Each number is 500 + 40 x the weight over its row's rms, rounded and kept within 0 to 999. Layers, rows and columns count from 0. Numbers have three digits each. The size before them is the row's rms in percent of the matrix's.

# layer 5 MLP up, 1536x384, rms 0.0751, rows 8-114, columns 192-255
097:561440500498559515493446478438511479417495486510500517506467570496556518548514541499522484449484553547483530537497517472576589420497492439400456460495468550517499481549513536447542546513502570
088:552436423448574519480478546521562518462445442423490447446557521429473461480545470516473475505506561502495493470529503515466446502522531494510406541481510556529460465529498546464485494522512504
102:524505436448562495501518581519546503509438504453498522508483518495568509539465488523511425458457537577457517489507525460543509453539490486521469467490560502497457438503496550574461466562486533
093:541598468469453469507431482492488507520551509439534476548539556450513459568515470578508466531453401512526415449458570484493538515539506493475485466513464503504496510552528541512518455478506516
101:485457546503492488512525494489486531584610491434574509498524436488454444551502479524525490438501537460511482453520521547498462500462566485512526565537539482513553516524504450487540514497489538
100:528506508486472523499581438512503527459441431483546509487499503404524501493470579498487482534498465494495517530470500481475498497507501433534502504464505470474528538565487497464469516493444545
101:453446452459497576475444478546405446485499471413496554496470464488504461511453443519498519449503486514576481468472423497500488445437539459545468483464435498481461585539506492494493514499511550
105:505511490596517475543504553536424529516478530433553569539439496509514550441462490482508483500538466509476520428511396474423524469494498450479589547562563453535479501545449552486472536457505462
102:507496468559513479521469494537535486490553475543412513454551503546473489484568468544499620511532451532563440437552438519596465493512541466517521402472474497453444459495587445535475467493528486
098:562445482502532576517406535428527495499525488501528552562537504484492488541425443559487444520497443420530502442546475498470478458460466547477458511524473540516526510504580430435471465541454468
096:512469407517457484528536481511529496531542493495512492491513503481489479505455474498508558450559560475473529452562525424498549507517508504497549565511520570471501459439412470480517500537473547
084:503488474549511533491590478553484632455507447480580545602443492477539492505538459551551507492497529473461468500526500424465483449486514412552520532413530586461453502483447481497446468482498475
125:564532490592519434489492518525436503403495512514487493490421502533387466521575496485515494493511494536502530507520541484470528544488550453510508507454450568499435534454560609495435524466512568
110:505527486541506470607482529504466469560465473527505531457509510503454503465532508499565498510534512512459576516451525470449509474531490469619612482425499522476483520539480463452473449494503583
095:533540502481527470507501445483496512541543499491495516430476532563520432511488469563484439507484455546494491494475432500470493486467532506512502457472558457502497525476547547543510521584379499
098:475536544451456507505521469546482478472531613512500526507504518500456506499498552486565507524476504475547533500512470559490560572538521445534500424472517439534524526468415572542433484553508533
093:477442505503488532536527527530545533461450475478551389554484538468466473525455554477483456545528525554476524525460540452463499441499530530520538493489458448480507495527449468491515466526555572
088:510399450550466502524450472524458533498522466495500583512484543474463469495534528456538491465445528525532574503571517484481498480564476533512503476481465522484425501572502494547501523430431497
094:439415635515533513471513462527529409511469531465435539484592468526467448480454523412425472598441491512463493529503518550503491477512534552510527423502565483502518499577480502474479461526496477
099:515526519477535543516521504483535490512540528453524545494506497474519510494500456511523510458622460526504432461460522503483461490508456451461564518558555462485485435479526524499438571428509497
099:492489520485427501454485499583518448491540410413510491532484497492542516526514538476422499490508481511459511512536434469564445520497490446519547450465532508453481523527474464430459486478562556
087:475528483487520492511504512508473547579551421507509518533486466476553482464528473422570543535435575538475469447589555503535478549522525520595421462454418472456486515488549568563419465499561516
096:514549452521449529479442477485491549496484473528448550519448464460492530561561519537427510482544482500562567505608466528478588493528489520457518504497541544591583506507480515534459435559511539
093:533529510474453538513490527484584513514437496423472474502522519511508446488516487527491516505490435511576436522538534634456498518459545514482463463483577482504520495506550437442447525521488531
098:492527456470538507544552518532489457532536561452552485564478460574531446489441462505496485485488435538456502529513495479468509481501526472512477520450493502520419534500523498487583503418519539
075:461464489493452444484512539492551452479501478515530421534517526565567463481501491507476495519428542520438510453519545497529489496511489507474491466477536495455561449568491433453547544561440474
101:485457558571513590517524534576468530449488538498536532552542582549505456505431489492524477529401489450536505461472590484397462497480520481507486521541507493519480515444496492463433503570421483
103:547534478507506507491489467533489461518536527511495492517540447547510486592494491518523493499488514436468566465435476436554481503517431489465545401529448411529516503485485503492500443527475436
115:487526481505495514563496467482491432519542530508463537479546519477431521431436509488490479477504506427524500492514478476497551527497501550384555476504489518548500459461556484487436445485555525
105:511492488560474504504462568498441489580529453490490559495496552484442531497471525587506480505451457543509504453429567453427472451533601483505524456480595579494466509490552529492456533502524513
102:560500516595490471467415452407537506493504509524502480443451561546513418558540444502481449437571469492506495443500514557455478520523575456536567519547457487512478467473497471527462515497499538
136:500503495516520487405522523531504545475496467378458542489526443487477493462480546454477516515517487404456520495481536522450453472478532594493481516500522467461463495564475545522521550469457589
102:504497511454493577536456523533536459526537474496513490489486478476542558540488535472416489460451518538513496510542422576462477477391482511475501534476520552524461483537523574441540479515465514
093:559503524553500499514402508465494477516540464474493445632437514490416513494535477507488465507464464527504539560594503463525461512510535476540504501519512516518491508469492523476433471453442495
099:471487494515548496519542480509576536468490606568469461467501493496543585534483425520509486412448482540533496534500473422517514552605561525526545516493486480463471466503508478518485457503509436
092:515524591422505540419418477498428499434495559578472577489476495522485543472407567491536479448525486550524479556451498445523472538512545523524554510477513432538498523422524580502436496509521536
106:505512507499531532512516489441419447528545478474460473489489531548478510517504505488519496484563487438494534451496472476507586530510517473450521506531539507488436581452413599532488542545443554
102:513507501525497518492516464497488509534442478571477577429482428426515510482487526506525554514497564540569542549487505465456467540463498450535487518527500460515522453509608466461552560545462512
102:556473484475457533521468515458492532517529502512534485548457569480516509450466502470429527516480502449583469530529471453537590477504507508563437522473438502514415491524520459542428461534444506
120:458450475542494534428573539479451455541492543481565586528448505517545491402564491540479511480401519520575415435503531495500462462465514509481493504578477464496477474534484447535541506507500521
100:530498458543500533487518508493483484483539470584505474571491477508490570383493504528416518437529496519510497517492519525484487513484466488405436525442511444521510490473422471497430472496539506
101:556507380519466553502518518478504520492569501437446456525526475507479519546523543520531491509541485483507550473533513460535477464496565472421536422517470457552501483525541490559551452517544551
117:470516491576481445443555591543522543443476428482504512451485469404496504494482508488578490498539493537472481489479492454550584558516516558525502574465452500447553485480507575470430516490534519
097:446460432479486489448483585524477427499497436515488442550541535501558565498553558530547496488516509529475497485493454520498459486493452412500591481479551462517551550555506534475532491500516544
116:446520480557516498572522557505510498434514406531532470558465521478507434525486459485510518505539552562537479443452444556488503531501502521529524513507491452519476517562443515589569492509522537
111:540487495505560578471473512473434492504485489551413498541503521454446514476501482540495542517463426490478550448476444557433525518570581480433551477503480553464489464557448448490488591507478493
096:496542470506502475528538532428528460475528507421578523473497449505456497449508549483454553491546502446502488560491529389528489493561526506491504488561486512538518429545492509551483512542467515
101:457517498507422492527512541492454452516531515522528497502456511505466516554538462522430440458614559536535523518570498419528552459533472468458512596536441506501539470504461518435524471468535498
095:520535537533542503444505446515495455491516541485498486589489515509542497537560509550459527405530505527500484511514476490427426492547443498465433523463584547528468479558497432458430495505502508
107:539496566540496416501448449492471518443504495509514487475461446491534562504441492478533506531477556416544483455506462451547579512537400522469546540532451455534485451518546473511523527480508522
104:517479493540478511521521508504504507494505517492480471478517468508503465478553532455481495435563517433611553542486507528571550500541502434537484517453464509565473543565473564525468521558523497
091:520457536408535518480528429539478488492545558487477510492503499517525496506501521549528503502470460406448478471432519423524519546401435512478504429522471480529495498510443457420502510495445568
106:452551495457531498489496496456491492458510452554494504525508520466489447630462544473519438533451438538448513463487503506561405514500480497554502567495536444483512561561453531501526497511467529
097:509487500412462516441520477556547465548504514532530509437464484466626514568488486517496521548508504487539539506451501497506520453540528486500544506468536527478571473502455493560528473488582522
095:537500468504419560519488513486556484514507526477495513500569533503491570491458453481484479559506476460496445520515519502557497584488461560462593580579466532554534527495519542464505526475488477
096:468481557480503502533521484444470474543511544500523503515429449512438503525452456508458560500456488518422491490483477432472513495492452466484497503466531429444446498550481540492486567477497547
108:509461453514531579568470525502472492513446467426498442440480442408534512524465449441461454506540473510475454484426503533481513534458439550640537500445540520509460484492478533514514472496492588
097:489507553542442513525488526539514519410518512507548567442568515557432528561455479513562454520506478588524486567545437530556484476525505483428448486474456405499517505578482556490514503498507512
102:547457574552519573492474538511519420485521422510422479545448516439428507537505471504518437479497504514545496500483510478502518504498431525507484451474478471542524533547470497460500466485523502
093:435474522489510406502519468588500548502483510490541400498537559561479567475439487545492472527444567460544510516504466455457509588481536503597502496546439536534459432587463483529523536443456462
104:469427512419499466555450519463458508490532536450537457483522467492643470515521552465492514460473486486485593537431421450458513412554510541423501558469469412514505506530604437504538574459500455
097:421603458505454469450425501536577513550493507435572492540489416521471502383520563493504535500517462484502548559504515563450499500489542543487514525505485455526484525520528499447519557476422486
092:557468506514578513517529555501480512578516534527497524462510472489530530529514505578466561483495478453498506463482453489529531510489453503507540536443437470506482565452482546499577533481475435
088:565496440542511585459499468542559462572542470486538486558496486465541483538502525444486468488479506518528463540539533496496412469545458459584550539466528552506463505523444504511455442525508475
103:478411501491422485595524555533444501477495515505543441530481428512517556543475480537510443517599559453610437535495484468503533429399427469462484428505517492479517430514487541535418491503550485
103:434476511505402529485440457490517587542540539535468484474448450561488530534517496414463452534536484492507514462474495482516509472538480512508502464473477560492456464465506551506551601504474549
094:466512493534441502570523547492511456559476499487442540515500602470484460457523559522463499520558489499504494586523548477466461523507537435522430587512486519459499448470499517436435520573531532
097:440538518461473541454529509561538419576498513473452497425412548478501500460559563457506418417539454509465534531521452551498500474496523477526543461505567482436489503472514525457536472492534500
097:450493554518521453546485527533408542466496475484524531619550440486542443496486512568481528487536495528606493512477491478511486533498496498564477521447510447521486440529449529470539519503570502
106:528494500556518565514411458411480473524508490504443480451496503508524539477500419509495493523451445493535494505531507541501487470449445450502548540592471540555477525478456516493417512522529481
094:512416608562464502502554474527530414566510483556527561509536542508559494485431490549502515513587463485494458465469550471504553534525424514532566494517461443479564470469575483505462483480489450
103:510571468511469432551522484488446505546509542463532489501429445454427507498535527423480522479517537516518494485468517456561528504507540500509532502492521480477495396576471512494544519481563469
116:440494495537483514586460495582508519540489512441465446453522537490464468505477501494523501568546484454551521499484490523495558514578529514453484453483436489498522471543517559552517498457570550
110:527462458482515496514555500544526461560501599509561480527432510481597475472520560520487469510447547479485446558463451519516506506538532437476514472501470503482502590491537484506517481531507520
114:492488519448493560530549495447503475548511538506481493481428566468464538461523487457509453506481491535526525515414421523496541569565488504485551539563434505520443567555416484518518553534487549
101:539537452475504533508481520485454454508570436493560505417517546536458491509481527535479441529411512526583501518459522584458456464531553518520541462462528487540545596524543577495445474568550482
092:434506559582524483479486499547523508546479457471475500515508521539547502442535417392549494467516499533541458492587507500471540509420492434513535564547473490431447539441517511430500552443505462
107:499479481520518496565433476470413483461508430486472481483520550488511480482445508489506484524509472449517558467482537513509536524493468453496507492486492494496486477522543525520492481451547521
105:528428515579468508614536530541520490500556464447438578472533516553497435543485524567513522483489459451475507461496518482523473438491511601509523585570500502471443576516470449491541556526470497
100:533651463544435503501538489467461502466489492499464562496521504499514536533458547534501491441516489525510535496513494525505570423522540498451527533582500512547403531533461513467444533539477486
112:421494458543492561502444555517528559489504541507512517543508511487535427539422397552523509465527490607488498516480539474544496491502525435487508545467485478532438539500484472517536521496473480
099:450532484489445487497450517383527382562484517529425446535494582466516510516456500498500456512490491507485474496467517437538509411488577522538540596487541476510552484461498526471542521495537522
091:459486466441549474466526490409541538493479481509497520540499558526537460498512500503490501555454495497535525433471547429540584479566498443485455455466567495527507533543461436472494541505483466
107:428494483514417477480526510434386581501466504485441543534426550469513491492454455462541442439491536512491478516518480491569553532415459445494612481553452483546499512471522530535488513429488481
103:446457489521451509479411462573565523556481422453527540505512480592516546497439498546505454444509435501537501516456553500549473454569502493458532476545598493531570474534436503467481498419509524
101:483502468505551529469534515541454552458479546508473520467460556533538501485538455436543454422566500435455526447498461599519509518505453508451478431531468529598486468486561522457468543526453543
105:502491484546530425514507485450463462519561453419496501466531504566532481595514542511537415519548504455520521487540484527524462463498516541530509476491495486549487504457459476484473493498527507
095:508450508569439514444561513488494534506519490505566538507499454537517492492547453541538423375507497540429535508462486502457534453536425434484555488477509537522507455486535496507478519525515527
096:489489435587521516465476504537464512494424537448430451534554476480534495557517498536538499502482405524521471580486483467491515526486506571536501470428518530502541458515526480482452472440561487
089:512447468463487496415589497521446515450504524435425549574504515472508492490531563398517527532409442536556529544455517515452458460462538416537510469507415567451520477508448548461481435491549558
095:513449428494538399463541526485491466560528494503535558504432481490526539446550577479473477493513525552504493558506527468478534482562479435499470546401533439506527534512601459443408477485553493
098:466610484593507462537503403516514442463444452515506505476409518581558512553430470500485556516486486547487570518487470475491487543477498595544414505477484469491482458427483498503453582491498517
101:430474476476490545595513464534476395490529527502526516492499544517517490530491492432492452429467490472532552452443472516484464475504503450491551538499483521561440501542559450536455398529562500
085:472482488463445432479463477519510581538550481523504463439528486542523455514522532491525501529437524463501476570566509561544492451508498509419452501452556465473516493495509530579465478430526562
089:524508535496469523518462480455472492440528505566477497512473498500501522458484510485501543436482505487489501479551519554512513476485530543547493517531464490551501506495463516561503513547470515
093:398534510502504489468510441462506548539524456503467498524537471430464521400397475468517553467404429529537576525392469543425513526445508531454497511461475516511545488486445505455518524506591356
097:493557465412500476467511468430370520548498500526542505555531475454508489545478585540453517521508466541546501521443528426442488465431495540497531559536500552466549448491519484461495555484523552
090:496543526494465480468494481482528512566508536532475463523507485488472470520490441470510545534427468530503468446470444521424457504551512537481543497490580541574507473515482470536517545434475569
110:396488447534560506489553542422527518511478486507464505552536537517506476548408405499510500504490524466481520450465475499498549497498453514488482508530519492483457572461462525516513528471450536
096:515465537459465501567452483496507506497537480444481491480480465584483522534469497546460413554512468486482548466564428504509502534530559604468488481499457555499502494503584432463567476544508532
119:436479517517467494548454521498485490558492472464490505415511497516524518493502488451462461469493487413523507551463498532523501432531575474527498454442540509488464484487429505520471522499455485
098:434505544507549423520405524477536468528491558456469493453515434478491541534541398528504553460441496480544532535456542562488529458445410505450470482443517467517586465473443480505481585439525468
097:441429518476506459472520555505508512472473446454483466420475452547516460469477509514541587530464525445513500519619516530491560540540505493474547515491521473511530527526536505482567463454472391
097:526512489434468529510474471479628535483486481545542536474472452533535529565523489555482412518483471475425548484477539417459511503489455464509528581477545458476466496532556517553414533531501498
097:612503518529521522533448438534503430511494532524468541501533503510566485510469525479414495501499451498559529506476516529469488487486502523528447532487544550524584447468510456531436491534490527
097:444565490468468488534540425494463506445505452428563423486552542417472551489534444515521532511515506530491464523527539474512467547469504549530510426457474423541473405434518528568511522512496490
104:560499468483449433437555472517549485512487523447507518545529519491505479504479451519540564554497529528520495461564494511482500461487464491531565372579442478509489505509450513514468533513452442
# layer 5 MLP down (transposed), 1536x384, rms 0.0723, rows 8-114, columns 192-255
093:479491492515599518449488452433570560471509429524475561551470560548544542522525457483495577483553518508514534547522552593490489468519418512491515593563405530523484504518495519418610488467462465
080:459472511514535435514536486477508493539477484555539481521430466558499499514459465483549437537524522497565561451498488492467546535554562504466502462481524534554478442544450506498560464473524561
098:515492587482581491554514586481500558452539571534463516495467538512459591459470470496507541478559466548599495441485546455438485511520502481490409440465532486491509486470446598479464542464547517
093:576499579497490489557564492475484542506460469515492424521523466502412465499484508457532508514521486460510460482494478513592481521456506501518464474476566523484577533482571441466483530433484513
103:530521574540496561442473581515480517503532566507459446484513491535486544463466490569526469522510493486483515503501523502519460531559510607512527562500498504499551533447505466511531461524484418
102:520489574452488494459532503511536471561499476481520528501497582494458497507509401545550504500501421484493493547510540528512459557530454511465509500518459512549525480493533503428485531440437509
110:475456545563519486483470513465467534506521551464547514443511492439509520427517508518507491564466453514548464580484581532499520502581455477534487474530499485475494517508587503498455546464434460
104:459460521562497473504485468445491510533529459467464488514484550527601518481440468510508473475518476552429511555453537492422605473544506541540449509435444583492526515505524450525485503501526442
103:498571497459518449498524447532534439511560535488563527436484527507589538520488528590448470540537475437521454559456506494438479496443517502504518517563544569466487466516557585550487522479558464
099:500495530556473463568525449515497537555495509528543443463515521508481561444474453527565471448422521504536487555498476531463496443525468463485500490552543486523518546492541474611539553518458536
099:545449581529498502412507502489433455546502506524488487511472531495488483448413495488560508493453523489533498487515437509445532561549550476484492565480487442560515515482548477502557406472439510
081:458500485522488490542507531497564466546511593497454477464451382519551524539493539498532547482495532485489502475475529544488513523441457571503509482539476458508498448517501523545559525476461508
123:492502482456535518485500504477489492445491565563437564440491419527448492493485478465587480533520478484553499456443505458515532543515520435467473537503508526488534560537516543474537541452469555
117:505554593527452500537480507470552504493498581422546496494475564525496489490508543453521543500480470521532459499460579515459513485480558480606538558507471633504538489490462446497560486542494543
106:505535486426482571516550502541516510527448530465439525506479527528471439562503510486483435497475380503536557486487518465467467523469531473500475515523515494516499470436511478524549516497442505
096:509485484499523491478460539436492561522475427471489495460471500428512452508414443549431487459508449501547458530551580459482452463445488565462480594497454516497550558574468498443458533561466429
094:558529450513506550464489463495468483541536498571483547495482528451513564536554512468519505452511460491461486522507499566556561569518487491527498531537518473529528481520525529504442499516518463
093:549417545516501439510511570570488545548419523560535536465530470459466462508501518476555527509492498473447516516538458523397447464547496526562487536563466543469522540533506478506567494489451480
100:516515507495450501491512524456498481492533488526493489458496521487518493450546408450588485523425555462593498416513497445473507537511490472568490484468522484547525513487444557585589486467423522
103:502499434473479468478490467543469523500508488468513477523452494470513497520485485496533450522425434538495498473421504492508510495552513439503542475443452498507523543459470473466605510504491502
098:575480513488475545496436491439560513541539529514469546495463459429481508503487467474509543533481537506543467460493492513449435529482526486539422476486455520527533452471545531532457507544510487
093:463538519530439529515425506525544466461525407452461564566515491479442497571562430533459538434538534510435442503447492472499498535498517541489560467504530472438575488583430509501473506539494495
102:546495521491442560537470433456540552493469478496516467501438574468496534442447530486571542552400512465476420596565508487534573466490499507508566552471446518494480426476539488552484474461520523
090:492544457483496453441502541526503517496462477456472488500480468512558481542460517528518537526469544504522540479518527462538516531507499425534499508533465456496499464493468551481469543461550516
094:430583544482479581446497490459418472509523498483519545469452415525530465521542488395544512459579451491495564448526550531481530470537460525445521447486440508522529511476521479470469504531481521
070:542572539502518545456499430473505434505514545460463616481460482449450538515555473502531536467572470441474466529441477487458502468560558483478549551516468573459523536468513481514497378520553568
120:556486595513478503421506561537507476478512549514469540457527403504570477531506428568499507525501482484453495451484465546527487540479465529530475536537510472506567507495449547447548464504495509
107:470562494479450486493483531587544533519514458511548457484500587564534501463496457589497469444504486462409521514561608508532492428480472484528518484543496438501529478513435441518462509492435495
127:494560561565496508434438467484484485532499498496474574477465517491505482512555544531512526503471563537504465506595433579517502527489500453514510570591513500527544575550473577551604478507501534
098:471493455508489536507518492529544530516473478454499501486590529549489582559507473484510574525531462471520489451510429581510535590477545589482550543492505563481461473517575444474417401493470473
102:496497499561485503559473499532462447431517592549477487581477478506507570498471487555476462432460506523485541503573541516505493498425554497489492503486517540502495453501507518474489557500479538
141:468490466407528483467505495504575517555549527492550504446504530436529510514555567480510526532516553520426422522542462528445506510521519475550527507532478515455492546423514509506528474536515479
112:502519521474496450508512520508409447378481514558541494516541472460486545560483480540531521598512482462572556513534445509547444440564448550460466511507452492431453506466457437479426469551537500
092:470494513512529452489492497460472475534430482480507463507528551459528490505435498505500473483502515481536431468513527493560510573511581588460537536460474484442511456473482512476478475483544528
097:484519483537545486502504474489522543501496557516448515555423533471491506558498496444503506544507497521574548547531475588513506457428479492484523485438535497511456497492494473570506535466488580
092:505532473507511507460523511469563433505541469568502484488430432560451522479545462609562519438479528512522562462561463470502481428491447546462449504529511470550455466534467521472528538489551535
109:619486517534429477447459478507472509500439480539529524517560429456535524551447445485516526520515398507472527530550416522500487586576522481432533470449525625496508574526478531529522460542482496
097:515524502499515497476434498469458486518542501487539506493514463524514454567486422567484557492454504507467450524493467534451550518471482537499458486501485521505537572489486519571560511526513528
098:416516563489496507467537449558443461484476506542547525428499482550544473479451571527506542581422533544440493490398578530539442424466497438474480432489450492539567464531471561552531522551474528
129:526494515493461502501451500499572496515526529470424478457538572478634524517464521481485544487498495473575519480516547554547474552504552485456449571493530553403478527488476539477511470548510498
097:549447415542513429582514488502441452471444508577403459551500479504478489467510551499563513546545493456500450451527509594452515428487555558530498549490546497504474598557467450505551534496517542
102:529600539538492480439468505522554487525478489517505539529549510499539436487546517442506510486458518476422425499450561540491503483454482479474477527462472485536500484407550467515442458469427498
109:470605544532461536536481469462534449467486510473433496523478464466500579545513484536447501565531534499536455495487504524520518474493527412453540451489472497530501468508521476532457553488480526
101:495552550490462506529542450514571489497472537511458522525550445435531458525494505460505454476532499496559583531507490464513520496522504514454456469460515498471521445521450508515462551528465434
111:517518529469514580463508461496511559558515508518543508478505442448490541492512567480470508498446514479413477555515456501501500472477529460513488551496535470514516476528588432487462528502528473
111:474542448506545449511502475533485446511501478539567486432485439566496568546455461535445469568448508493502562506533582431487526489445499462468527476483473434523490510476496515552522544441455522
091:600414582500504482543476514437443512452577482469466479526517534512541527536418522465496537475516504494476488497511447536480513463453517559522432509534459425511521513490500457458531531428454558
108:469517547556539516531582494479504453514549554459515536520463484463485533475509486482440535498553463554503534472441534535506518536517514511519577647454515471523427520458485491502506505473491516
097:494532501475498486542532507475527487518609539540469492487458545500489537481512485473459558520544493563504547488444488418522452499532521549490533477464489474458549423501451452554502506472458480
108:477561447498531520459443556434507529498440533519526451560494491502484506532433524471430505533455489511531465477472538555481498547550497476491535595580460539515494521531520517511504492479480519
108:428458505498481445450514469593524464450487517464480593545502568440535529583482482481492540490471534552493381447492499417441449460505472561507539446526499467434481456506508489449464450529527504
091:528517471471470490508481552462536525516430486475547455480459514513430412490529426497486467480527564517487529483539488487504480533534499526467504467435493506488563430470525540504544516566478509
103:536473546439483590502511494551445532573516505482516566407501466504430494505426491470492526462520464472489532472540507462520498529474495461494583456453477423461493479437402465470534514508509492
102:500512524430529474434493477469540491574529489442487443479521505550487524544525417549531455484509396504405512501510528538490516477571526464511482481491445450514589495504468543535545488508544549
099:543558538499576510592534540479489574507595515485536511556467474499433499502518458560506547540571472537509508537468500399451483480478502488528594438494522467556439482495454485482441435460514552
095:508528480389484564487508521504545475500541494563558509521477479557500478553498502481530493419502481449468457515474513491406450457556557494454545489517490511547497493517479588468561506498515535
112:542504511476561533446546532439468494414499474470574478484531490508546524450513519439474523462475431461429499535503511500568470459513570494536421532494524548468519407528462512525575510502505503
102:468556535440504486508453482491495454501514482496455434581442504484494507482494586490582450533524446447428506474534528469452477453475518504495450563536431489523504496535404556515491487496489514
106:529480466452571461506531414574519527458531490575503447454470584461455447454513474452516469474502547509438526582508521507564438508478510528513483481515543487537502445502460446462470514521422509
089:522569501464523494448474544420462438493527454486467535488492512522481431473532467524564525413625527540503495485465513566485484484433520513505435482551546470480499567465499449532506499529435434
100:515486519461527455473488515534483487479541532542394522470526465493504438540544531534465463480518569547431511551458565561468527487498476522440530562515488499467492533436448426521566474498542412
099:431558525486395533508443490484483579530462422498456543513537501475463596459511499508543491558426569455469470571517519548550419499550504458515466545479527545527549461450518544454462544443496469
093:515529457441507525457521530477468500481519525491483506533469605507485511460505492435524432515547526562422476529542513520463562507572481504452522422477518489503529498472458510492457463524432473
093:439550557514459506476459470535463456465542514566583500539539482509565525492529553533477501561529522463503544509474533495431462506477484508504557496489592445501515413539519517537432395443517471
107:465540446514517467435518517482579516436504524599518555529444480538433476478530501484524599433523481446528486540482481599460456534561485511521469549454488450478493504431506467460588455500506494
099:512475565554577525522529511450486490498509580440523532543554489530484454485447454548508460522513477456517575562499502586543448520515540516496455534490481497450532543525440506508534481466523451
094:500463474518519547516556495489551536463559522500586558504450449503522574527571527463489490465522472507543485406512543548463487506553527513495513528434509514474524523558559543450532429479504578
094:502459508560472490407476505530463551474473486483480510578490563510451623473426534551547484529484516521501514477445540517535496522500495550439440534612483563461470454525496558514426489507455570
102:487482522513495492453599495461563490525584445476577456467513520481506541503469449459475453498498493472446435466488475461559543483453578446537472520537517607480503571506481522515539550475494445
107:483442538467486463481517514547479560444503527466463541469577435547494492464534530410454522471518531517434488528523595557524417502556511518503514488510530521482497451508507423503491514453554426
092:475500449498482480483533453485502529516475510500565454533454488569493536515471403475532553463477507454479474488464521545476476474556560524551481509497385530470466454477485464528556530549456484
109:498505449509545518484514532499499562514442470509447578470478528481457538446446563445519470571530556520515522519438501502508532539557485487497515468519578482482495459506476552500489498488470442
116:505527526500427507546521500527523507511522544524468598500468556484414516534406504556493480473485534506514426570528455531561455539439514484481500484463474534491510557454576469541513475451454463
109:562493493538521499475568503487500528492518442553475474497457537417487411478567588574503489541479482441507434579477492506513482507514498457550531447488496467484502539505541458448567461506455494
116:454538508493471504449489463477453449547548556422473482471474441499566505505500482525476519451478438476528512548537556453569524551547536382501545472547508532543486431442476488532549466511515506
106:536526535488546442503507412525474499571467475554489447509472471557538507464516512460481499472470488481532555551446512463449461495500500505511519434486444490535451481538479551498532421494564544
095:508549513509518517479534550544505491413531543494454503472523482478501472491516559470445468495510489461421508522454505468552474403498518535450491542466438427504463511592443502519443470508521436
103:520517479536497572488460508503479498453473514505477505588466468530467492550524469437548511472513459487527501476536411518458483459502471603516481427470556458502510415460455480478548443424499493
112:494514513450472523551442510418523461512539464485482501511480487508426551512472521431501489576461544428586566494508527530547427511437515500492509516463508569457504496549488479547515563539513492
100:493519485493453521467494452491430548528487506423520524527562589501531520472468550499479432456558551524454485543515519427503544504493460482517489579513510518475528497515489508487552451552448474
104:423444499445542455547442526434503567496576475455456503471527512517468512451520541513505543501486536435454437477498441554511564505442555529481440490511501534495540503498513518519503541581536523
095:492498493393408552572475380444501437507513517456479488536450517495510519505464519436567542527470509502484460474512541539582467572447497443402503525517540560496405509569561437442525558542440452
093:509577475512474534464508538489483494521496527486517534543414500493568541525541523460543473454476545510491533580532510532539493583445496459486553519441526462496485497455431508436512534464463479
100:523521469452559481589514573499567485492459502497543480492528529494477508470454534472421529537518493480466572484593553436474510486458534531479494477447515441481488573497461567532466532565428498
107:419545584504468443477541526514455505479439481468540548485396513471454496502548449508520564475464509507510481478546506430471565550463473515513442465525538496524500482498524518519449452478560431
097:490498528434505542512496523530554450543461550524498481484530504449462516496530490595537516472523470534458556505496531501486509535525594490501493417479460594412524529519516442457547522528461460
110:512498539456495494459507446488532509453508478496508455561495539493561498508534516501461519488491452536466516495556634526528576491525492542494521565523512544448560481512520460394546515481518451
098:516453503496518543506486540546498546464522466509454516458496489508528530445512515446519511468447513504452375538470501488571557471502509450476449558518627463513508511462479588526502440509533459
089:462483455428433522511453512490508515471507445497532568449491520575522440503500468492472462557532586551521484527538549481521496547575514467515482509563452494516537427506597607540451535521461508
087:500530498556474475520549505485506562521421586518507493488458513506520520534505540501543434515514478437493505479513460439483505489528524522470528449443472526488532493407520506475570533471554478
092:563508558478538461424420502552527459519482486495521533515477537512459538495558479497532501562487452480531494520496515586479531508508476550539521516422468469501448471515543552492491466560429530
096:518469542503562514499471564539493474471412393497522519531532465428482473461482522432480493463480439466495531511471497492491525466590474550517499583572484509493506452439506424483507486520513546
102:482476551491515466429476464588490540460480487493452500514410507493483476481481514590540518578511501482527444530557609535662518550511507448486524536490504507495499418468439522503487515498450377
080:532519548503465421523494561482506553495483491532476467552434508525466495452514456555493508531548529532442482474525528492468571538466477535621552536537455555591557508553442493447482529561446482
085:416586465445492506447506535522463508549515517507505467488461478493422497501547478501505505586502483490524454532478495482474506527510387458468510462490549441513542492550523609504479440461495480
088:512459481492494479399455490513559421454524540497490558520489522469451466534458507540467452567534457454536510490481451463434516563561540428477495489483433466538437477589506476579515528541522516
101:527424526505487525497470520554464630466500463444541502465475550551497493510472569524451527544508536425573580518474485461507435516537497466441507577514472525482526492430545474522470533481544523
086:497486545562509532562504540540530524488561468527501508475473503524538543559531475502429568480498454547474469529534483505526458482465469460529461548502514517562466397481495491478424553580453446
104:451530531540452513535483423525495525449586463536447523497498455460467453495505475493456594568449455494535493477446490572549495495539549531529490492485508544501539492515516524454591534444552517
095:496538518504540560529418593523534504499527488601489508534509568465542580518489541532522454430450504555473463550525528531500540491501450505585410489506502436458488434542540491530438522507479491
129:513543484471511585475431579499468495482529530543569483516517536443622504444489483501497458494441478451496525552513469598539560514553516520451467542520512553509462485480491529468508499499455463
092:552493501464515615503503560519511450461490448521448421472535566477466511497527543534541516518501568554442431454573531483496481471484580502459449502544489476490508534498521509456473585481476570
096:521476488540524486446506464455472484491483442502448561517530509473500474435454461458550452417556540555487500488439455552544493473511521570515445532507450650418510550474461469504528513539469549
091:476521521470511530500528537441537469473476543445448537467455508467445455499457470545520460517479528504539488476488540506507467528445469510513439489473459462546488551514503444526453514490472526
098:468528533473415539459497467503469434556477512512487411509479499516538580514515548495510555475438586491489514488550560529532512466481562404432533515502451496517507517490480517465585478508508458
091:515521490475537498462512550520561515508507514511449484500498494527532378505490460518507510465535479517452547536446445478488551460519504382539449525504520442481521559520514463502517502463458450
100:440519492473386506511489557443563498529495502483515507513539477526510500496544521512390511522566497471435475552424524498499494479490479438464470528484457479488457494472416458466535514489516474